config.yaml
n_layer: 11
n_kv_head: 6
head_dim: 64
activation: "swiglu"
norm: "rmsnorm"
norm_eps: 1e-05
qk_norm: true
extras: ["local attention windows", "shifted keys", "an embedding shortcut", "norms scaled by depth", "capped logits"]
init: "uniform"
warmup_steps: 389
schedule: "wsd"
decay_shape: "sqrt"
batch_tokens: 131072
train_tokens: 601200000
Each number is 128 + 32 x the weight over its row's rms, rounded and kept within 0 to 255. Layers, rows and columns count from 0. Numbers have three digits each. The size before them is the row's rms in percent of the matrix's.

# gate: layer 2 MLP gate, 1024x384, rms 0.0454, rows 667-697, columns 64-127
# up: layer 2 MLP up, 1024x384, rms 0.0417, rows 667-697, columns 64-127
# down: layer 2 MLP down (transposed), 1024x384, rms 0.0398, rows 667-697, columns 64-127
gate667 098:151146129094147133136120181156177155139139092085142153130074134107186132055146102145118123131139106116122141197130171051096086108079131173109099110078147092157154125121166079088140170139117099
up667 101:053137089118096180151116168167190133134132070109166113127164095116149146129119088154097109117194108119112126135080130102088082117148141095100097198119131157168152089096174125165181113207132120
down667 103:190117127155096111141130096120128137155117110144128167098098135146122123120151155095137058069138133102175145090159138159142164099161136102180151102104116153098142111135083063110126168106189163
gate668 102:090158137086144166168123073181163132095148133138080084148156093091131156048110147062134144128096173124098068122146071167138111089117112170117097105134147200108117125110101198145093088113096181
up668 099:104112124150094169124110084147114156157126073142089109111110151083122129164100141136154066163080155149134190135178138191102160112105137197127130082163146151121088120116075120082160124132102139
down668 098:124113168104106128110130150118144145153114100038147159132125110166120209154086139085177135175047135122076146115195135152134160125085105168103149081155171147146128088120111114139099165148137127
gate669 095:114144142089163111131101130143110108160189118099072151108164148094137139104144100150126093166113144148106106091078125117165174114062119140153154127091150052170157133112106114123154117126091113
up669 094:108122169137175171158098119129130095120109097132107130122157153103141133141112079148103114097152104114101159139147132132193139118078122161091144177165145089130194121123150077139111084128119111
down669 095:127078182068130132080087101135111144155070172129152102098149173101151079172081129142120061114156076129152136107137174135127175117168091164204170173127068068095168105200136106083136152117077120
gate670 094:158063133099123173155122109097084138151137139148135127125153082113129075130153145085107102181069129106147128088125099140149112116099139167118127133144096154139143156084097125102168082154127180
up670 097:131161133215129126173159113174097172125148121112133094123093137141145091104107131188133126145109140076085112162144119136131078150145159153160178146147111142142124141092120119094128143136096113
down670 105:130122122143106164132111127132089134093129126126157158126099128065151142106082109061149142108110128148129176072171159126103153135171179131106068127147116152164089129103089118097105143154184145
gate671 096:098149118178117140111101152140114216123155169135147115096144089092146137129174089112090159190109107124096155133097064110128141141111111102099069148090109131144100109152096165112206117046187130
up671 101:085109115120135056132092187163195137147124120152153166192127179129188105123102110124175073183151152120134104117148173123116137077165128151107165189133106103135082124151131168095117108087084120
down671 102:138110086133157143170120122092074117146154115105142142140162142089152120135113109137136182095031125116135122135112127124121152148168144092111157151097099129108163115093132084130116129153151108
gate672 096:210163078120097141108162114083080124162144148112184145097099126050130102097088074139141141145118143135073156093048098150140093129137088162170080099136059137176140067139169097131078120133124153
up672 097:187182106124110112109115109104152126165113110155192158145154162085148115111060104229126140170137146096052113120140099095149109148104145127168055139160095142104158122144135088116146085171134168
down672 101:107141124150135065154130140133101132125128115082117108101104110142185201218160158139185134122177156202151137126147118072134110131069142102138146119155164160124133112075165151082116111131106138
gate673 091:120110083144097123080136103087118153148129150140061150119135094154135110090171094128099067111161146109172097129115176131134082150092136173139071109170140164109150084134130139190105060101098164
up673 088:140131136054167152186088139072156107150167055087156130138147186106064175216103183149140139178113110106099116139159073147138173089149129103125155160138099071168167137117130115108157162170137123
down673 094:150126093057149115133123103085151108088142117165125101133119089165049179132127158064110154125135102120140124138128144128138130068160112149129113160151150192063154101108149137110135133113154120
gate674 101:120167119073129133126149119114122137153125155181114159089133146112140135180164108138124103073125080154183130075154089136135099148120099181120101094137189133097129083104201049127125115154098082
up674 103:095119160127110148099141119136129152093172129106138124131152110162119098147155096144142150111128064079135123097076157133130100072144132118165143193142103132064124125118088089169144161132137130
down674 109:165187129099101162101170100111135116140179163154131167115124109124124132108180125157152131108122138098150103103124112107127099130141095141158153091139181101108153087108168090116084092152143088
gate675 110:108133126144101165092130083094133141157133128117076118086171148144133162125104160160071103184134140159154148190159118169118065149150165113076092135104146146147130125137136128101116168138147108
up675 101:118115138172112160121127099156145174105174133097136096153120118130126169073154157126095126169143131087090099112143103134157134169170168139165152118119124098049069134143133161155145141153161094
down675 102:170163131150142180117083122133104126141125187157129126136107162057143137117139129130157131132122110137101135140147102081160135155155128167137145154111126088173168184141069153156166102102150091
gate676 091:085132141104119087097126184140151184131112137091123113184137065099139190124100163109168042214116059167080118080107153086147135102165058091103150128128093163141161156095128129160135101112089137
up676 102:068155178094122099094111116139136104139126131141093146100103137090131163108120124118122097087117170088059134125206108118136070066014155149205102127141124179136110130122111094124116155173168178
down676 098:088139155080171080178076158122123095136122178160087101154120126190110124148100081156173104121082142168101136110120096133099192124125077117177137087116128122140120195101135093150100165205135105
gate677 090:081130117124156139163097133157185154130138163086103138107133081168161107096096113125131136142159086143136171088157149154163102124083126148133107104138239104143121154104118125198084141071109070
up677 086:131184094180131081185159127183166128116100181144142123096173110190134089122097126147151166156095098088144196086195145102177100117071114135167093122150236142123035179125193163202074154094114070
down677 095:156176096141129135108141176083148110064041150140133179108145055128102023128129112088116130133113138130129079097103115149173123126103133132155156096101128131132103112136144121129119117230117135
gate678 088:196113125155137116184076074113127045144102090138093122069173125114098172102095091118126135053155159124149162065103106186146125144081163122095092120132102032132164162132124076121146168161178137
up678 097:137157150106159163168114116071063128222127124126088073099150121129150151150137205129133095192107178140156138095120099126102143171058154152104086120121119102138112191116138098104123139151127154
down678 075:099122113124093123108157143142139196078142092053136176144121144104147073119133138159135091148166080119116130126153167075140155072111120108137153124150182179129079083117149113164169127114142097
gate679 112:140125114114141138114135117136157142184118121172182127164117168145088153106159121112083132134125107138175118136129102164131106149159193137085084062128106105138116091121124161147181141161156169
up679 108:118110068065154146130145098204113109134152123115098151149115143083137110124110117086130113067140124126051138108085142186183158051129128189164172155168078165108123147104112130084122092116115100
down679 106:103116098139106123134105120135086116164149161144129113107145131183193047151124045051074111139095120126127092117126094092147116116122224156090097185122109131110129109092115130107149107123119123
gate680 104:126190163176103185031122164074102148176197183200047135147134130053102118100109167117184100118130125132153181153123134102113114150170092126149070117076124109118110123121112096108118117095116133
up680 094:138076149076091117177108114193185120143073168106171099120141087115132102140137065128105115130129143119110102117214090163144111091112132123128154118174176088160135105132115129123173108131092166
down680 087:139213144131151147061156119124068126189149157217035196214151139065149114112121151118168184092118117155166144115088145109093134148102101136126136155166158144133093142083170118103149138061082102
gate681 107:085115111137097162158126143161072149095178126122117111099184132082135129084117114120106106168139096156149136191115130152113107204106107158122076041145182077113124155124187101095068148135114129
up681 104:132192121145201104096073052150108146036203153142152128113147090112158171104086155116154149111114116135152147156161174091142115174132105129124099120157119123116170102128106100133077108155139158
down681 105:087123103110094120120091148151143130086125166095121131124100076129110073085195106114154039171104185106168150150101155107102116118134229121153117143045107105116097183149117096092164107100161117
gate682 099:111137062107127137136134141132151098090183146135080199136089159135151154088139106150130182153115105167144089128105126057066109036118159188096113128122142059172166172103179110159165140137129078
up682 104:180206119128125096146171217132162071146091103184109132122096146182097087103152075170127164089079087174123163149125129104109106160199104175062149151181153098127098161141114165112087191116105140
down682 101:086136141129100140147187071154158147141127111101140172097100122108141094161175144121119093137031168149172123147105149151140141128149086153156147120210124129108153148097129126133139145126168134
gate683 098:087160125129152093119137053151076125156085173102111113081108125213094092108088098101147155089134118089139047109184080148128157185116089139113137117159141095161084101107152161113065088066101142
up683 103:114155140143120147111102162110092212128132130133099152137150084152143162139147141142149144095157126084092150146088090130107097066074173141177149140151177210156151175143130123173125130158155130
down683 102:119132073102099123131197115106092154100160106128091118054166144180135146172065183186119128087156153103129114095128095133152117131068141149102073173190148198113086145129124101169127151136159111
gate684 090:161096121138115136084119143111142097114197209110152135130097152104133125133156113097179094099102122098165128184124143122109133101126194115182139084138149132126138109145154126158086136156187121
up684 097:114122096203098125071159117128111089074171131131156150139154173127123157142189093086150120111164130115151042100170126109159055104098164115135104137173155137139175100138144148177082142120141169
down684 091:091199122201135146120175180140123144092130138171131125194113174155126135138107136137111138151112116117072103152128125126149093141111115074158118097117144112121102096121131145133178119137128129
gate685 106:119143199154116142119092147117130157130177159177123095055122121079106117088169079040148139138052091131127123100157112144119140127140132122111145126124101185117080102114081156192143069113121096
up685 085:119136169132137126098122179130124163162135129117171141151111092082143231113146133123080129135148124153177164171133116134083126161067176144126085106080193159080087146159199171134105162121144092
down685 073:139081093149124119106046180091123137144154128144179126113149115143126078080118090099141121135057110130132184144101121042105141144195141177087154113142139155099124079151103162129096126099136129
gate686 091:076129136169149119120072163117156134165113133144145131151186059125106150113131146144189095107128140095131126103137123089106125086140109116120190116170105148112156109136162109108176133117138090
up686 101:117128120116145112129118108165134144125138180164168089167079181162148181123166129166128115113105149152088165143156174171171125114132130126114124149097141148128115168116090132097154178109065141
down686 098:181140104148114077142097101169064192133046113096091138111129088030163145100199112163146135131040076157088080126115190092083057168145102104132069184171106154145136128164111088126161164128154140
gate687 102:141121123101127159141173084136133100110094117106151115154065140111113219111134104163115111157148119144133133145120156115156138104105094126057137152156124119142146114034127182125117162069145109
up687 098:123126112081092120173124125135100142149142076159083136111108144151172113104094100186127092108142179125034134133104085079146151227140178161143077117159046197174071151160106144137121122157148105
down687 093:165148154136127117154108129109129122133101110125168118109129147143142111171107180077069142114177118162156122182129215112109125161151172094106118161093167188179100123087098112160094087138115146
gate688 088:132156121084145136166075158117082088150138130167107113068155142099116150105156125093119135163140091152112049098141113173139140136183165095118142064109104098104123088127113176147184072163110167
up688 088:150106114065184144156131116110099094176145169129124167089117115158099109113189094094090144150125142115128071136144114174152142132136145117132126084082125096061090151143108135140184097117138083
down688 093:153097135134152072049145155072147120109130151142122167177086102136170067163119144158110164167135143129134120182141149088136117135168146151136132090133094113178142075054177109123127158121130076
gate689 099:091105174070127168174101073109175137164117132142123177085158125066170181120159118153135139209111163170100155173145153167155128100127174139095117149083126168161104161094085088113083174174129119
up689 098:144078110084089090144144100080164107158104144116141078161167147153163112172087140128088090104118123126102076143142094139123052125169125136087176153087170105182150136118200139136132139108159110
down689 096:137117178103112087103114168129182179137097142121138115129154143119127108173138102180140134122069153098049180182187102163127154138111147129132139117157085185206145095185169110149114137123128092
gate690 100:150123119097083161114129167160095088089116107117118181107114112111196206138082143131072097089149167111130152132111084144140086132095119166101098085117108132128147142108168103138087143137163132
up690 102:091098119113045121119187143128142146145149079101144172145155165116127182139134132142100090117143163116051111101143099112135120072141143160173191100183096185089167082157113122091144059124171128
down690 107:128169142132123159147133152164102080096145138115136170127136152133118143172111133120093097166084136114155135123147100105109070150126112122099109104225164114104110156159197076133120181147170125
gate691 099:072121133194169100086139124153145103065137100151137121074101131138125144197117097138114134159126187110126131124093113136108116132108123134099108112139091165102152147098142140089125103099175117
up691 096:155133185139087098150152118143089081141131136153119037162148129188123128168108131115069136147155092136096102147101181121152190114179111147231152060165111131116118069152179121084100103134071093
down691 099:106120121131159123161122151151115149074169116140157164107095137170115153181092112099153112168153169162107130138191131116100133108072127118123091118151108205100091197147078204168120126143069150
gate692 106:107144144101112094138135177160164053135121088102151146068121129146083136145144056124113144129119148087117122139111087147132095136101120116104106115127138091137061148126178111077058122159104122
up692 105:089116104126141155129085123127078139129111097105132167140163131166168180106109121167160126155179115181175114079187126138106129124207159154193090114147090089181136117121130123119182192094089099
down692 100:121149119112080104158100169150110133139144143138106117156135139109116123177187151169084066110028107088128119120120115061105101138128167122116141150099101119113119087110114120146129133114138116
gate693 104:093076098069179146107104100198115129112146063133100169158168098079111127154060173123122133126177160104173047082137173162125091061105166138117111093148128103117156072094113156120173051113132120
up693 102:193124103153107152125112114075121085116156149144110115131151117061126142107104089126093116105169100077160106167109143105109107109129079084028138124149173093128145098115130104149138115140208106
down693 101:075097064108095096105127110163108125113131117079215143141117121160115073157126163143157099085128110139166078172167159196130126095101179112110143119135075097155103092144106152140148113132200100
gate694 102:152165104042095112199123109128154137149117092113168124149118211138065130163079181126157165114149131134095083108171153109107141108120150083123176134190102101112105059101154111138185166170140130
up694 104:104135128176134137091048146197115149138124134137137143155181129099086135129163118114124120141098129117135063100071168156084137168110128146128117143097100107143149095114157154173124068091103127
down694 104:097187065136145123112120143118111152174097132120111125169143107114113128141086110090114171113157134179099113133108173117070162113086214114136174159149109119085146144163109100110127175153130149
gate695 104:067132137116126116127123121107156105128068104130149079101125125126112088111140143184120137114170120115120138193149105185116116058091187121123132107098061089131104075110131165094110072179127170
up695 100:093094153101130132060118110067088162216108110124113168075120111095089124194127152055133130116088122112158119159114065101158069119128123145157171144139130154084164147114143137107125159156126125
down695 102:199147130137098151094147120110157128099047115128100092127128163136059140083096130122138140140116104188152130144080143115111116144152129129120175123138089132098163126139037111095102110183166122
gate696 096:158151114115106120142101149101092123153162091140114083108177139083163151072113113137121065079102131165148157093079073156145150205183132140112146088117141135153118111144133075121164133070172079
up696 101:080085183100118077101149132126183170182149110087120180109144100126135150150147114140140089211121167131121147136105091135089144131137146166099207155139113157122078116118117049085125166087119125
down696 105:040164167153148112077127111171126153099105093103164099151134130178120157173095045162134114148063085105156163154126105168125124110072111128092155102118114137119086159140208135180099164100113087
gate697 082:111106155135029156143144147145135164161210152178071064110163095126163151139164117168151120145157110165146098100161129174159065156130153160174019117143199154145148126140102138170101166163143158
up697 086:112070163124049114123166158146150155111168182165107103115139138156174160121142141146157162134121167130163154109162105135158082176106116126159082134081166173132141102150112122205044103146127124
down697 096:098129100151142087128145131131157151132108226092149134088096139132116104169129144107159133110142142128101081153130116087126143126107066141069175161189121137143157151108076109164136142126096181